Weights of a small transformer language model.
Size: 12 layers, width 192, 12 heads of 32, MLP 768 tanh GELU, vocabulary 1113, 7.43M parameters.
Architecture: LayerNorm before each block, learned positions, biases, tied embeddings.
Training: a variant of SOAP for these matrices, 5741 steps.
Each number is 500 + 25 x the weight over its row's rms, rounded and kept within 0 to 999. Layers, rows and columns count from 0. Numbers have three digits each. The size before them is the row's rms in percent of the matrix's.

# layer 2 MLP up, 768x192, rms 0.112, rows 568-604, columns 0-191
092:457510507490456488499523566483491473510505463561492478537535485456508517532497493525506502515516507502495519476480488488493509531531460507482457490510534503488551452539493518541477534515491499457467529462525496512469502506510463543501487504532453481461516474494471542508574492484495506504460489520476473490493533508509500442485488510473543513441481479489469490518532481503458485489461516508507498524530525519495501504500522475492515507506485480457502501540491497498496483497479483507521561492474480523482469524513494497503476539504517463500549556500488529507521476515503502471
105:490474500479502484535518532493499476568545474501505509488507480520489536507562481516482499520489496495513515509559529534497480500497510515541484532494566520529472503508453525501503509549468465506469494506477478535491489502513509500511516490499519527494514488497533501531482481492514497562528447515485508493507503556476568477489575514479514474491501488522518458491521441521516496500502476486542508492508499513474503528492523521498504515480506496511500500491475510512504428471504473512492517534468499514547475499466502450513455510528510430465492482525507526513500519488517513479
085:481520478493502451475502549500468470498509516492473497468524520454450520475523464466495524483513499522499495500468484509490487498504482499479456560517493512487505523538455476495470522517512508514486447506500483530508502530494469495501551492478524506518518474468530531490488474486542519507506512520480512507525474518515444513477565529479470475489522490498492519500478503459519499500508470465535470512479528520451478497507545485457527485473505476487500526484463528476496495510457501539531513520506538443499465452474527554529489520502505504479479456468490490472453464503475497526
099:471462512524471475476502476539504496467506505453502509487461463523508516464489521525527523484491509504487450484466510517457491490493490532511552488532453480461517514476492434542495491495504554466500531471508526510483518480500479557519504542532522485513499511504481482505514503485475498510470497524534472482500505538445503445483495518514498541477517524518509476451533515539557489503482510480524542548474481495506535508480497489491477530505477499496500488452497450476550520493503491493477514519451489486555505510505492471534456510487520458497525505484518500490510467476511500493
059:492488517478486492487501499494526501526491542532543462463496473524514545469465489476477456510474511520507532501544494542519499481508489467547490497524501511479481442498476479540515480560503560482501509491486482519476482537476506485534519485467527511508456502507535473504488487502476505510484515491511509477527508540476501469514495499502484494503504486519509538503518468525586547524491546524474489506480489521513497540492503480487467531501520575459515486472539496515504488456500487491467515481496481489517533518512493534513526503502493451511464520513467483480473523450507529446
097:497523471509487541485433461494524506479489532526502535474499474488493519543514508512520514512517496541490486487535540541512499503542478544492498479459539489529530496499520529487502483512481476560461496499502472543479495481499519531477521509480502529531454522491481479472517437493479539496521546529482515515511525490458444523510470515502517455495514513509467502485505487488517444487530532516508525505486519488514461515486529497538507459514422567528449481486511498513520495480522511526469504526542513510500483511515519527509502504481516507515479504510485514447498497483508492478
129:535481519496499507525469478479469473492520479479480549483476472471527501498528464504518520481492483494495480495509460475490536519489488485495467496529535497503531500495499464519483493547515456505530467468526479570536455504514456506475514498519524472467495482536467531575494530500525503497489491488518538541463509503526509488456494473508515540513534557496513440462486510537566514499489523519525499495475483505542517451476492526530472486480491530481506500526500534497472544469482483483506541507527491534499540489528540521507482480491515484491467487477477507502503504505477492500
101:496491441553533549478524466524517484502495518482502471472515468520499491527474492462496528510514459516517486492468477476489565479510498489471512498484509496501492526497511493442492477483484486519493544475509513469485509506508481485512492538536469486527478473517474546515493525493481538478438556520503495439496491493482534486548478524460532492524516509493480501468527504499512482513505510517502517453496488511512525512497495461503444529484478548455474499519488528474457490552491482509527520489463517546518482503503497490537522495501493516485494516516498510480475496459491586523
111:510531476545489541503462534465497474476442544515474539501494522463523504442551506482534548513485503503513493513517523537486504501502437554512521488498481505505502505481513519492534501470500549491512486471477504461524533533510491519495498525490497502491468517537462478547484465482487484472436476549491496514474493535527506496528483514484486482508452528450487496487519494514535518510542494505504530465486539504494488491499511499517493486510529460499470468506479503535528511462485509494498467513495443473516525485491487459475477488521532513494504489524534500512541490553486536502
084:542504459532511524514531489498504480479507497535544482534535528496521496489531517485527498455483512491545516496477505460537521505529485486505517462520521501493455548520495466533496489517515494506482547473515505535512513528513443499490497529546496497500510455520451497490513494500500493489462502480489547478501471505495502484482502490524492552477443522515479457510465482469490489506498477504463503510496503515481521462496554554508491506512493497436489487493499500459475492519504517524513479496538494450514504496511511483540481498520554564509426509440530519491473489493496525507
099:493494538491480498444499470461493512521481516497498518468567449519461476553492501535496534498526513488514440516537490508485502495478486531496544493505488484505530497497550512485535523478483567467506506456479498522530482521520496497497503475518537498535458510563489470512449468556509507493488518480536520513522510483463480491508528488492468491527498519513519450504487508530510490486529463501486473509465525489500496522502478477479497495472530499549498521458478477525481511526516536470479464496482525492507452446516498489500546482500483535473532498469508509486492504541488498485
093:496497440505526478510507494521480496526506487478472514508473488507499525497488546494536450423528504477508492525422507468463504467492488523549525477479544517500517516499469517508492520428460491513521525510489529494547508547477486491515532531483511480470463494523498504495525517523506483518529478526529538505505503447468479446472475500513504530493496505526544516473510482498485501493494506529532485558486487506473473502485525494524502496487529503513513485504488464506509499509540478496479490489483535502506516468558472523504524490521487480495531561476530511471551487463469492517
101:490500498448498497469524528528527491530524512484484493508493520487505517542546499498499478540462479503511466492519495524454533480479499518511506475507501483497516526506482484566499487492468459475487514528460448494467485469503514494510529496478532484452516546509501515498491491497465476535536495444514479537508515560516529456533493477492497481508512504485493514505542463472524489486543460526536511458519521526471569556539481489495482462493530526539512496504470518516480492496484468526433473465464488485481495518488475518478491467500477523523505492484472493496524524480492493508
109:513482521487509529515485498506499511503467519543533481511506505528506526542515523451510478507530507516512517509545497505518528510502508503518526515483529515461486523507497470478494553542497524540454479481505481508507514526488459486483472467549484449516511508441467473514478526504474499507521516507504487481523532577463496519495515504553496464486513533448522487562514472473476480524506489477488516511519499498516463564489486508449495477461521470502466501506501516530541481500494493511447520509480505521516508487497495432479468487484487500500485497531483541488536525439510516518
104:535489523519538505499491471489501483504510505499544506504483499511496504445502501492499483483508528469491543483529479491504450497459489458557509520492455503541530500522536538453468451449460499495542460543546465502492501503532465496489498482481499470488489510535494497513507491538512519483480473457506459516506467488509496505551494497491463488477531478485498487503497476549511472497498498502490505413495492508516512525558472510511483515479524507503446477523479511479531502475528525488490523529494482529520507486534498541479514526521553468485539500521467516479531459487512495480
117:548514546530499481456438524498492515525477500518462511471452465478520517516501484512510516472507489495469508509443502514493454519478501482529515500459506519528525471486525523526498492493459451515524496505511473518512453504523530526503541504458527492538490457528520497531530478518503516500512513504461471507478471489532481456505479465500533506491546526515513457518476547511581490452505457502515444509475473489521466479515542517519495458517516490495493508512509492515486496493520476471500507472530440503512505464489528493493473463512482515523504519485474489496523514482494532495
113:482465504501534504493506496494517474518544502487507481533485518517505472494485494521518535477472451496498508496539445482482459519522486490517519539509530484530552529530488482508533459497493499523550499467503482482472521460565462494530519468503488488481468495494525481548493536503510563477502497527522484512466459491514503474495492471476508502478539526480534484479436530504468476480497507444463533498469512492543498518492517496520520495517440511466482502507478510535511513456530480510501479499478501475480531509513455464499468498525513466477519489489527437526519510519477502485
118:532494519519526539469522489477517531534550506501519494459447534473472528491460538487493497515556466491447498499505515531499484500484529494527502475492514481478484483493485499466540523514465477475536473504464525509515487518525522508504503523515472492521491468520483495455483489502490547541515489542464555516519486527487554480511481491502480463526534448502467470474490509481509475519514544522465489513493459486462528500461487483498492456513505426491510495470517490515507508488469502507480529492475460504509521485532499460484507482528524463496524492508489553500544474529481517501
098:518450483492451458547466521481488515499512522509501473520469543542486482542538508493509485529494488471480488538530473485482468490473503511480495508444497507483481530482455492512501504470508588512516523471497533530470498482469457498528494450509512512470474476495515498519472502508510509543493487508474510490476479504538511466545515473522467488551477521496522516437482510521523536496498477502490518487482492473531529486473511462498496530530498558522489498506483527503506507502487530501489504485473462527522501500539490479505516517455538519486541531504492495528485463536499437498
098:510521516516483536491509459564496512496515492541495478535478466467495484472503500475537528493526560540495519470491508497560525527516439517486505508535511483512558533518512497474494516514485453500471474483488486534515516517514513543522477464553492513495497512542509509515538499506461475480502459502526454524498535487473501489486466495484510531499498495462504512538521461569491511522486493501533488516507502515470457504472505465493511475438551505573467490500520520490491499494508507492497491516503480509532498537453504509503525474500479533488492513484520505476471460504520492476
092:486517487515486524455531430494520504511474489513490472498477533460518528504486550499535514531520506535534572504543504501462509479497512520531532469489542472491560525488502486477481480501474511522520472464526542516470496498475511510504503429470486504486481501471464450499468509532506484516476518519495495509502538517516494571533520478502480507487512501444532488500503499554500487476516478480524500490474493469500486537529511521476512494476489495476503496507501531513523506497479470525447546513484511490509486508501517506490471481556486485490536479458512518551486499497491480452
093:524495491517556548483484479491509431510526470507513482492459481507483503512457538521464541532468447533472481472510486510471491521512520506493505487501497511527517486551470474488524456521492457464510531550542462464510508517472469495476544485525516511507449540525480489528542490524457529503509473517538518496491482463523494525473465464448544494491482490500498491487487468504517491505488472464558543479497514493503475511491446508500501488476528490484467494504524496486495533491517520490509521550499525535504525501503506500483481486510542507455466483514496474529502476520500493490
103:505512561473519517490493512513482503516517494503549454487531508496499497488522535480477488474478475516443494497471509495514477516525519508499483516488487498468484476488512446513486534481527495543488494457510474552531484495497487499485489506478504460506501537428521554462511492530524496528517481555563481461509538490495475510453492499511532477474492527534505521480526494490530501519513526492487465505563514528513518527510525481492526502458506475485489490476514511472499494518455518510490519504507485460554477473491468531515463529482489511509490470513498523439522524448513450512
105:495507498480556495465494484524484525477524476499488486493439485512502548496480478492499487442492521478509507508535533479480510497543516535506535479511498488519505543505497466506486482468511499508488548497429553509521486491483521465479492482504507509486487512448481521482528497438483452524514489469513491530498486505460442499519503509485450560491499509509475495554497491489484500528534500495522548553488515466524498504491467518556481483483515471507521430510561484500468515499465541503526487502489478491520498541522488521501490513494527505486487486519511468516484523490531488472
092:476483527429456525519506499532474501526451534482543497488506514501512494528504473460488466550492533484494513507472542529487527509471498539505557517523529452460474484484504486468482508510504513489533508483453486515479484493541524473511502525471480526478536460458496524515469493479549453512471493471511446502526526528507511470501501470484514508524485500531476496459522503480476490534478512517483498494512479522461495483478517510517451477497526462529468495515500497489461512497496510506504491481484428509524501520508485491508447486464546523502505513490531470530487505538529530494
099:486493445521465564473500482520502547555549518526476466456527482534507507487496498483503499475486501474501459490494497526501524517503491532497499511527489513503510460533486496511497483491508515537479485492472485510490474485499494498442527500489498458556492525503519488507506523511478493520461530513522525476454540483477490491492539496525544490504477469494510532536481473507509495482533519508467451523499519507541482519461514550526539514545459511492518478466533468470547453535489477461488489472487526496527507468515481471547513488512538501495494526500483476458475507541468529507
105:474523481478448508520514491471502461460490467492490476489500520495545522484480461492470509524532469502501507503522491521502523503500516458501493529432503482451497515485483489518518463468531482509471504506500513520497499481505515521510492519458472482496480459522475511528509527479497476510540493479521512518492533532511532483506468481509548563540518478519478503515511517489538499532540492483517534499526530501497578494512477521507491484481484564469451451515536497484492521453498464511454540460490509526504516460468530520533488479498491469483518536512527544534520529505502476506
110:526499529506472557460507519488483472556495464536505507476487480469483505498536461468525478512489539507533489473494499509527551466523529492497494483486481471505474526493481520518477475534483475509488479518519484504524514542494487482486500518508529455533487505477502510491505451530538520470498492478504483450463514491487508483530530508458540508459492485531496491496470515486468495535523513518484530505488498477494494570503581524488526465511526463482495564470472455491484521509538494477466479548518540493535480501512504509508511508520480519469501498476537504491504518504451468474
094:515525502523490506526524507588504483513508503470481487547484482532550530480522495530486493500460492496487489471499489492455495517434489524441544494440513526498513508495477496514531457498489492441538457520488521491471539525496506494515539519505467532521513492494500505510490484569509510494483554476495504451480513521493470513480483507503481524486520518538491473453527523486503528494493492463517511546499525504526498490484500486509496453469491514523487529484534514541535475504499508470519505479498545482498524488514470482465479491470468490493460511489498529530541462471510502466
105:488490506508500554516439489555547497527476550450492530515542500497525515537498536504507501505485505508496507511482457534486478483503476565493510521513455465497550485494544518495487495493492494504506511505473500512475490481501559524502523530497466512516495492467510481492513473489493529488489470518485507512520510486523527471518469508510532440463488521502488535497514537502503528518502482494467503567534499506453506473514490539507529499481482467491473490480485459509506506532496470506471419521470507518519570510501479519511488474478498500496451475512517518517457457516480483518
111:456525512482503494524468518504490483499501540512495438532501474546535441521483472505527506496485520504479465500527487477516446523490494497504513539464533519566492506473497477497507492541471496517538489472515502494506517503490484490514521467518467475473529473537494506458468478550493461469488474499510504521508463519483530505522513507504528541522497514491562489525496558487514525470489510530543488524536476480504478481501504482489467515552456494479505487512531480464484524464539516516474494457522467546508564462527510502539522483503495523491461500510473500501515512499491485480
086:455512498498493540506489520537512545510544482496528459507509483534479486524524483474514534484536484501525493518526502474498536471507520482525498507496459500496520465488471494510481502468540488515487502543505486516483497528495522501554450534506536484478540503477457508471494501494481453479460450564494505540506473487511522498495491461482513504485528517474495500501457495523515497524514439542458488523547549528476475488468522497483481506555479517534517486544514514441506440481496526501506494483497529496485510512485463526497524482514490492482473519499488504510458468465540503533
106:525501490493525532435527458467517497496548475494527485500473551477545511496505471514496510491504506516464500582509597494517470525481485529507451542464493540503513538466510494487525494481505518470501487498486511520495504451510546489490504496500488512509497517533470482464515484513476463491543500439525551488495521514507505484490487457493503439518524489523500516486487480501492527483495474518521492462473506467486554469498535516491492483466513512516484493498483484506493497484472517490489498507463546492478453521554505514473522510515518505516487515488494501499501468485513475446
092:567524531574526540506535500492527519488485531481471522463482519549533493484493481526526505517504488536478474496493547515456508517518453521524488491481469510487503481483486498530502478492495507523496493487513416480511535508484517496479507495496523488487470513517515508485451496530517508539492498502536467474447458463495513487478518497486522484501457522512489514496490501538516513538490524509474494526531499493505468527495497506466463478550497489497484430500491481507505524512497560514556501519465522508540493522539484503507486535531525537453518508516501537504497503484477464519
095:509466543506493481549504491511482466519496480556503492452506468513538517475533531480500515498460503510455498515504501485476494473469504512527520477473480491486513512533483479480546479513444490472489502523534506503502477438475491478482527495477505461505451454467478490533505507496497563501491480526461491516489498509530536508528470522465518472476483514496546518494530516524506430507516534495505509510531539504501507510477477564491461460490498549491450514496483487478486487478504490476451504509471521534510527508503498535499490490480528524501532476487471505517519449474543528497
109:507514523501514485556511521563505525535497517513505462473488486505538458515536534487515516539517496507503480476493506515500512522506487507461515497500475474462506522549475490507499468506491470500467513520511469476507492476514496461505514503525534521533468477527477508467493508463507442504522481496484496509458523537505532501492500449530477513522495506522521501511485486495515510497496542516488493451484515547481476494476490499504480523477492534532438473486475527492445508469550512531510512474536537491516510479508516565504458525536497445500483462511502545498505481530435552514
090:466496524499481531510510493541494472489549489511472482498525478509500479468508513554474517528513520487491488502508490519534525445509487506478482493478434499510552508488538549483455563504485471534506478515513507490481477489499469497484550479481484489511509520533468490507497504471462504508546511532501524483484471506492512570502512528476488445497499443465494526510487488539539502506538529538486473537535473502484481529522509462504508490515486515491471503489484494527479527524434547506479497516524539480469454506462539462499489504459468513474499515483476475502495509500520497492
# layer 2 MLP down (transposed), 768x192, rms 0.142, rows 568-603, columns 0-191
096:500496510509478558504492472487532535491534468545482516548498496521492532513464557458442480468469498494489483520565499502524543495474481506490509520499505484516516474529476464495546510565461489472481547517577499491519496499499538482531506493499500492495521559497494507485480499502532476507525470533494497487489512493528507490527497518531495443496532457525481506474479452492480510514528478478532493494494494491521465503478475510520471545516472519515502523468533535498537445514499480480488488468526539461479473486505518517508512519518518528489496490488484477503530508523526478516
100:488504542480521525465490495516487530468490491505507513518453511481479482465499443503499523475540506474488487478451500486512470498527495507510508463496447524474529506522484505428527465477572516487533463502497453506528455543464456519491507476527504463472512514510479462503502505456502538503500540533516474520521471501518457512484493507520537482512521500537445561485535492519515500498533532493496526518542491490482471481532466504519527479477506500532501486501498471494504496489503533474484507505488518475506520467488488500467573495454490498526477486490508480487509484489497479540
084:505467495511498572498489499517504502528474505511517479517470469518537494542467518490504512533508507505551483503499439501504516522485525508504483497493498473496516494528508505530484477493488515455557464528534473492534465499511486523494452511525458490535523522495487454478490507496505543452527506541511496488501498486540504478520469499496497502484499500445485463488527498519543535531508562485493546485502477489511481490501524477530495522524530514488588507538512454520511517451539471464457487465509491500545533514485514498514501493537471516484482505499451488494520522474478482479
102:499490493501521505508519509541465505453477477488486514481437490519485469515494519453454518504491490526497494514518506491505520497478472506484503532517470516550512507492475538543478463508481506499436499471477532545491465526541533501471472551510505525470505526547471488472478490502522527513482493502522498486562537536474481512490516502509524503528491500505490502490509526485465499519519556439458521532488503524502491496477505517468548490498529513475517522504518493548471491475479482477467480504486524470511486518460486453492534579479496515522495471498454462514501489514474511469
065:505478561493487501470482454509494463453495515480520495495488477526524507524493465527480496465472494514493440501531487509497517449490497495487509467468500511504530535501490512489492510508479528486485503549513499503553494476503530492509512498507520506483464519509535499496466521511471501509531524518509506473515494564501461556492446523512457469502475499484550502500479519490535533549472487477490502493528490523568478513510507504509497550511530509483445460507507533525490503498463477485500504495485482463472513483500493524477518540509515479485479487466492484470499456431478455436
095:535480504518534455522510526454497527537497486457496516512520478509475549461496547457518516485491472525491509495480487541520475505510545538459526462530482474494522485522485523534489518491489513467462548514498486513516480480497476495466497515486531513497510546527499481458529464462495494477493523554507522502525527508465494503484543516462481519488531515545494524531472512499477527495512506437517476480484485492551503548529482522494489506529509512496510531472485508504519488501479527477519489508514447510530496479473557498471497536480512501515486487451462448467521458490484512514
124:533529496456465503490505463519482512497540472505477530455490484474488529454535511493482532572505484446541465495508459504492522542458491521490474467492500501533507490485505500538478505509526488547514488500530488540532458504470464516473513481503501449482507480496491529482553502521530531539497540514520494493484504503524520523455537476495503510504530511511509486494471487504543480514449520497500489540518449509514511468484524512517540504474493492549517505503536491500470531486451448475483502546479522510460515501514500478472480492520510449503454495490503523523475506488493531499
102:517544523514506512510513554509452485523511480520518483484516525489470510461488498511459482483526492487507499520506476524475431559506503498509462525510486496489485506473495521530506507483474545535496484482547527420564551509526506500520502514487462498478471485502562443464497481478499464492515482516523467506512514472516524511462450536504491510496512516508490514480500492482484484499504526488476472489516505488487505495469478539504527500522449462494495554515471484549497521482492529491525492516493489505466471511520486500517521548493492495530486518498559481529464478463465522475
120:484494495494524546530489505515508501536438524482492492502477505504526511459514534454499506478500482518513507530517504479456512462512411513490468504544469529503497460488508514512507494485511525473493487484475482513513526484503487538489510501474514518504494509524519524566542497477470490469491492537440490536469493551513513489540486504484475473470467493457473515521532490490529502517498490498472529506480545548481497493495512494523495500521551438519527482485478490505526490468465475517510499521523432476490504502487493474480487482502499476482511479541528511509519474489497585491
090:434464545536496486511506531538517517542490533466427527495498525487529490480486510472487504523503513501491510514505487521508494493502519472489496542494486532506491489509525510468520502455490486486541464491485514497492518452513549491523514473474517491475533493507523430528503507514493471490485544504542461535505500463514514515519480485513452487519515503461485541496541484506580458510499497536502518516519542517505487506464474476515520486501518477538510485535476504508505533494528520463536510490481551533513451463502502515505534520506484511501485494502472505462563491507498465491
089:487493490502488510551483550500501506530496501496483507509445520522551544483471493482455466523460497498501530505462485505498505531517494470511485465488524480509497515462488499502483444534518456524519486553487519439488511476511509518529501485485480502446518556442491528450492543502508492494473507521470474490468475483507517496527475483493503514463525469476476532523547483420528535490493482500527523482518464508474482476508502469488472520508479509497515523498530503503527472479494442514514549504516495526496529510496476485510464501487517480490524526553499460489475495492495516532
096:477450482482525500517498470530513492492508493496491467524536508515518485518493523488501485503516502475509462510487487491543460498513473536446514466491480478467542487487533564478484486505568541518504470519468502487561466510508481517512493482503505482497474486513492491519536493499530502492464493492492527486505488493444467527503516524567545468526500508495534496501491487528545520479485504487509501450445489481505497510512560471483535528524529517514516497480504526503542501515551512500492452520478497512489494512496527549477508504500495517482557465489532501496464505538460440511
107:476492531509576490501521455453503521481484494493506501540494518468528465451511476501506523502473534495459533520483481464498494513463537528507478433531487535472461498510516526475514533505520536485497483505478461489520514555488462481445528495526482520501487479565551543500514492473462527492476519486475493549531524500492497502497503508497523471486499500477505467529508507529503502578540480522488496512508507481491475553487508520537472493500509520507501510452517508494480496467532502500493553479526488481488514524549508529504477495511512506494545501489521500493489486516465492520
106:509517471502494485531496503475495496509482521481493505474505508525530492510492489466534507507546531506521488506497478523511504486524493492496526506561496499431497495461503511485471561532537459569502456524487486488521458505556549506526490505521488492482524497472474489507503498485457542526518519477473525474502451540492509507510516495490591491464513499518502541517477491502525478477530521480516497539507545482529454489474521467488543509523444510505478504531541504482486517483476513473441512500517501493509492529512513472499477459482478534502514521531529517496526480511525481472
098:507540500484484475444495530511494554487527506497505495487518499485495475525539542472509531490511531489551487490488555525488509534492500519505509471529556515469436513479502481517521559463526503500467536535467530477516491500508515518532527504484526471536495490506513515502514480510537516531527543533516493494472513521497541482480536556482561502533500518501549489489482486468483495484507508480518517543530469501504476479456546512509499489514487540522525560467493521532478507550489485536501495465518492463496473512471525486494478513498486499540480498507519483518481512538488506528
107:504536534505587487481502516537498530482452482545473492486507500456554510506512484509515523524484480504493471518462460520478497539509508502519464487510495507467515477487474537535466499491516477503487518466491476509521501541498511523443515506498498536507493481508522500546527525520538520509507497487512481511491424511496465492470497489549508487495493516498554495509501528490520505481472482485509499487518471540537501489515572516504496509529540502522523530532475498532478499527497522498575477536510449493501481456534498495510434475516512489533516510509520487491501517481512507474
106:521507494454530509460530488460472492503527508453501507507517515517486468444524523514511503490437483472489494419527510469517485503518513510497477520478496499510505501499509508495481513466565553520456473494454511496527490517521481506492492503510533501518490486477547513500485472532554531518531476522539470484522485447533491518494474518527474536518505492478518581511471534444477478508497542467432534525518500496513521494490504463515492494506474496492509500472480534513493492502508482523527465529505499483520475501490456482506510458518544477493497495475505476503504503510504521531
119:538523451471492510483504520469509466539514522456522493475476520466476479501459506467491449476551477536513479485487522541547460489534516482472511499536517509503493527495484499496504502497495512524513462525493518482496521508526485506483462512509469505556490500489475535496531502506509514525515487524430494522524505479509511483505494509553493478511519491471501492500458538470500447478489532548437470487474479460488477504496516451467468465485517487490465456498503474475458507469501513480482507491494485537530480500548483494498518465521533476494506498538522533505531484530478544524
099:497499515505505484507452467506520522500544525537506491480551557506472471534545505513460493479475531469536475430472476471471488481530512521463484525492472513516498511494482506505506519487526560502503524464500506525488471491487520501505502466496541484465534508502489495484506527491503523551482437465533522458451472514513439486514497515500486487483516494513469479510465505482526482509530507525482489494473471483485509520525503437547499558488469541494475507522496520452542462556492517489494497517505491485494499503484457523529523485508499458512512504504486488499505494508499485453
099:535521477475510496522502506530486490519490565522510493527511502479476475469464501549543515521493511527525520495458483487463534492495463535498505518508496480549465521515500500528493486479490498473463506498482518553513498570458502521503528526509543577496487514464468498522482510489512549509461553513519474480480497517510521544513495521491464502495510453532500492536463496488437515487517502478476491527493491519487492503505501495459515484509528485484493471519485523473513485546547518510545502486507486564517511516482491477496511515492512461514515465516445505460532492513521481475
089:523532472481489509525513487468530511470508506513517454542494490525522476508490538465535472460538493466521496526506488515525518522462534487468522527540498446461478477472530513515447546461573497516460511495517466493501509512510494434492501481484504505485444475455489465505502523519535523516454532503544549511476481496514525540504529506501527496487507526540536498485489548472445509505502500539496491478515516511472488486524491498540497487489493503471502469496520517516513468510487497477487495504484506480472436500516520525474469501481507455500483508502503490512478530475514503539
095:468510473504487522515492507507464490488569486477495464507512531469570534479485478495513495506522525481445459438498487508521531486506477570527454520496470501494481535465558508473528533509489503496486507512494509472514509510530509521484533504455473528527531507501520487459457535502509500490507515513493489540504483473460467495524495535464510542533482506521497540504536513476477485525510524513491485516495513488473481489498476477533479512543441525521533466501485516516504486509479520501539456468456504530495473530507504519486501509492461501513467534518487528485500502472541539506
103:521491502507496471514475457523513508471474542515461545527482453546533520469442522521498518474508492520512498511522478497511512495508497480504487498479527502545503533505465504494464502509461537526511499532522510451491492474531499492511518478556538501487517498524472436545493528503532505497482514512480529533511481473481499490542483527489478510529523519484489484510507497494486523483504536495506518447481518539499497487517448507494465488563527485491477476515489464489480517481517469498515484476492494511447496513487547470490530491535507448480498483484541449534491448527435502483
097:510482488496481494492488484501561486491507501540503464489484525483484476489501508519502541525460502519491482497491491555509513516507516522461502523495470519459467509508497544508463459526542505501548477449514446494505456490525523473503513492506559468525482530535481536477506510508458515477552499526525460501537507530523509484493518521513492506504520510485476502485531483536485519499463511453506472541514476490459511494547547466471545501524480489473496490506476518457500487525465479513516512536475569483459530471506512480485516515508466493522491507453502515529519469496501555497
093:496475522485546469513520515506494534510469435497529540499482503474504514453532461545481556453529490473503469489471484516533458468463496500511471487469501495479531471520505509506502498507493525450491512535495481529474490484517506483471506494535501515483502512531487506492478465514454494527497505533487480470514472477531467533489483535505457478496514506525503489525471465509529510484489510528497504494487493485497538490517493514470496519516456482499520513508519463493507483557524523486558416443498518488515497521509557500444496487483488519554517522480483461536488484526490499494
104:504480490470518480505534531465466527511489456460498516496492511483553496528505526482512544520497528487491518471478462456470517525489462494496531452502481463471527549473500537472532516546482497511511546492507517489501519512508499523508510521492529510494546466523481532565518457515535484445570481473492498503537478500512497496533515530456487486470465499465511472530536545489509523492473466519470505511502509507467553478517481467461472491487504527460509502514483536480481512530507500498505490499524488499453543507471521518525488495471494519508493501533488525467523481477524498504
103:520502489507473469516522509497471451484486449436478529488555511476501485486492501455500485514524565453499492495483498529477492516495531497514479519525464475486504504536487501515445466480482484531477538527470505519475519484491499501491504478501480489507486464496501466498498508510471531505500493473523529541498484476486520529479480503512486475543488513472514484462510478492495480485524505494504473510493527499519440444524495461512421471521511515540509507442534492500468495484504491523454499478539516452471488478513508514568465522502538517488486514482520498473448530528487487520
107:482497505496509458515503465519505529488509535462506469561510516505495484485481507515478489502513447456532499523505487532505469489483456522469491467501538497512492438526498478442481549465512540482517500519468524485532494514504458495548462472484476538493512488516502500506498510498495484522533499502500524528534495542542478506468449497486461472499465480484511508497500480483519489476476495457521461499465499526519485422536463544489484551472506549508477485506506535523523491505457471501532530487456510488468523496490521495508492489490516495544529529512475514495487490539495529516
092:503510443508490474471460489485496504467483487541506547527509481502468562516502484501536462477466499505479448501484546476547462485491515530446427507525481512497445499524506520512456512508520501525483516542479520512482499535511506449518473505434505510481501499512490500517500472472514481498496498512510487496518433497530532498477542518498519504533481501495563491522485492463483504487490500518479490458453508496495474487552486479493545487500486515505526506535496461496448493496510492514463464495473491510497493506500473550490505453500517483511525486502494519478478520525454489513
097:530553483497487476481506501416455476539533459504514488504501514486489517473523526497527510500502487484494489468476525455503527450484505464517500502517568507509477522541467475554491484478509516498462521471486460479531497515527479479501493478492512543496512443512482507496505533535483527526483507502493490507488479539488457518537483504492493542512487541493514473514523459487512506513544484517487514400493503474506464531527529467485528492510525513521500522561537524501487501500515527492542524509516494470466481480482485490466499504518506510504519509480480481483505545482494510494
103:471504486461526505488533455503516496466500476536471521485479526505480463566511465508476548518542493505524475538512505534524508508491494489517557519485498535451513448501489500518484510540522558488536524515519489502534505500474464481454519475505473490447498523507470510517545535484505515486479527510463541496542483496490502543511523494524536516520562526471492512489464517486513536483445520505504496497510475467534513482491449485503481467521548529466495486490506494435467518495494484489544511485490488500505495471479536522504505505466520476480502514497497497513503496466501495469
084:552481529536501475491512470519531516467429492510488512499487526460505509477495490525474480502491517543483522519479467485509469500504463517499527481549524501558540559530506496497529507504518495529483549509489528537513556472504515502497534493476480516494501506491486485495500506505565575498509486486510480535511505498520491540452517521464503462527479493514525508493531468509495482459511524459500539533479489492537530484499492525528507503472548502521495488481534496499508516523537520502497490520504496507551449493436524495513555504492547485495492493513516505499540492506502542485
102:536511497482507539544503507489479508485469472456540538485455471505514450465496509525481477532484514497497488520446518447483512514517525489516472525548523479520520487481501450498516502489537484503465455537517512550508456497501480488562510532514518534484532497511473521506503508490489508518504519470502511507498481468502512532477516482505552487509479479493509536521481474509508504459468514517447522490514479464446510511512502498500512502511520485488483477480477503516479475490472531425527466486498563474480484524514547498493537477500550511508516505532500559504482480474504529477
095:473416488458508470492496502475448506531513491498492468522532481504509458477466538485487515529517470505483512478502452469476488495477507481512489539501495505554490504522506500477496527534464435500480517507493573525501500491555491473495513521473492495529524495496486498504509437486509490495556478481461546546529507539530488497539481503505484477465514503498497487528449522497475470468500459484509486468495490530502499481527488503466498524490491519509488531468502532498479458470480478465470511485536505534473523494505522531456480510485505492536526472534491512475538512505529508519
105:451497512520475490507510546525494447516497497513489500504511494518537495514557502432522532536498513494489448540516508468519478516467483508496583471479509518461540510503499434468495474523466495479496537464525495488484501512468501471515496534483476468471510490504529489473501506511482528509515459552454495533504533517545513467526475470506546492514480475496505502517497506488495516476510503495516511504460532539470528486461463470522456515471490534474456510535501484502479493522496486498484516487502466536494498504497539515511455478494541511505514494487448510504514497492458498477
102:519485534524516486517484492475511508533513462477493521479515507496508479483488485545484512491509498471498530482546468495512528489523499460494523490507529564496506490540517532525516503572544492520463479498537480496489462497487573505541491488529544521528511474531505469470513486517512507491527490514476509470533463481487498511516520502505498499520495505514543531500469535502440485498511484533478515490449491519467511519463511493519458504493501504485518506554500457479509470509545479491538505502520493477533460466495481462477545492503509481495533500504490436456551519500448469502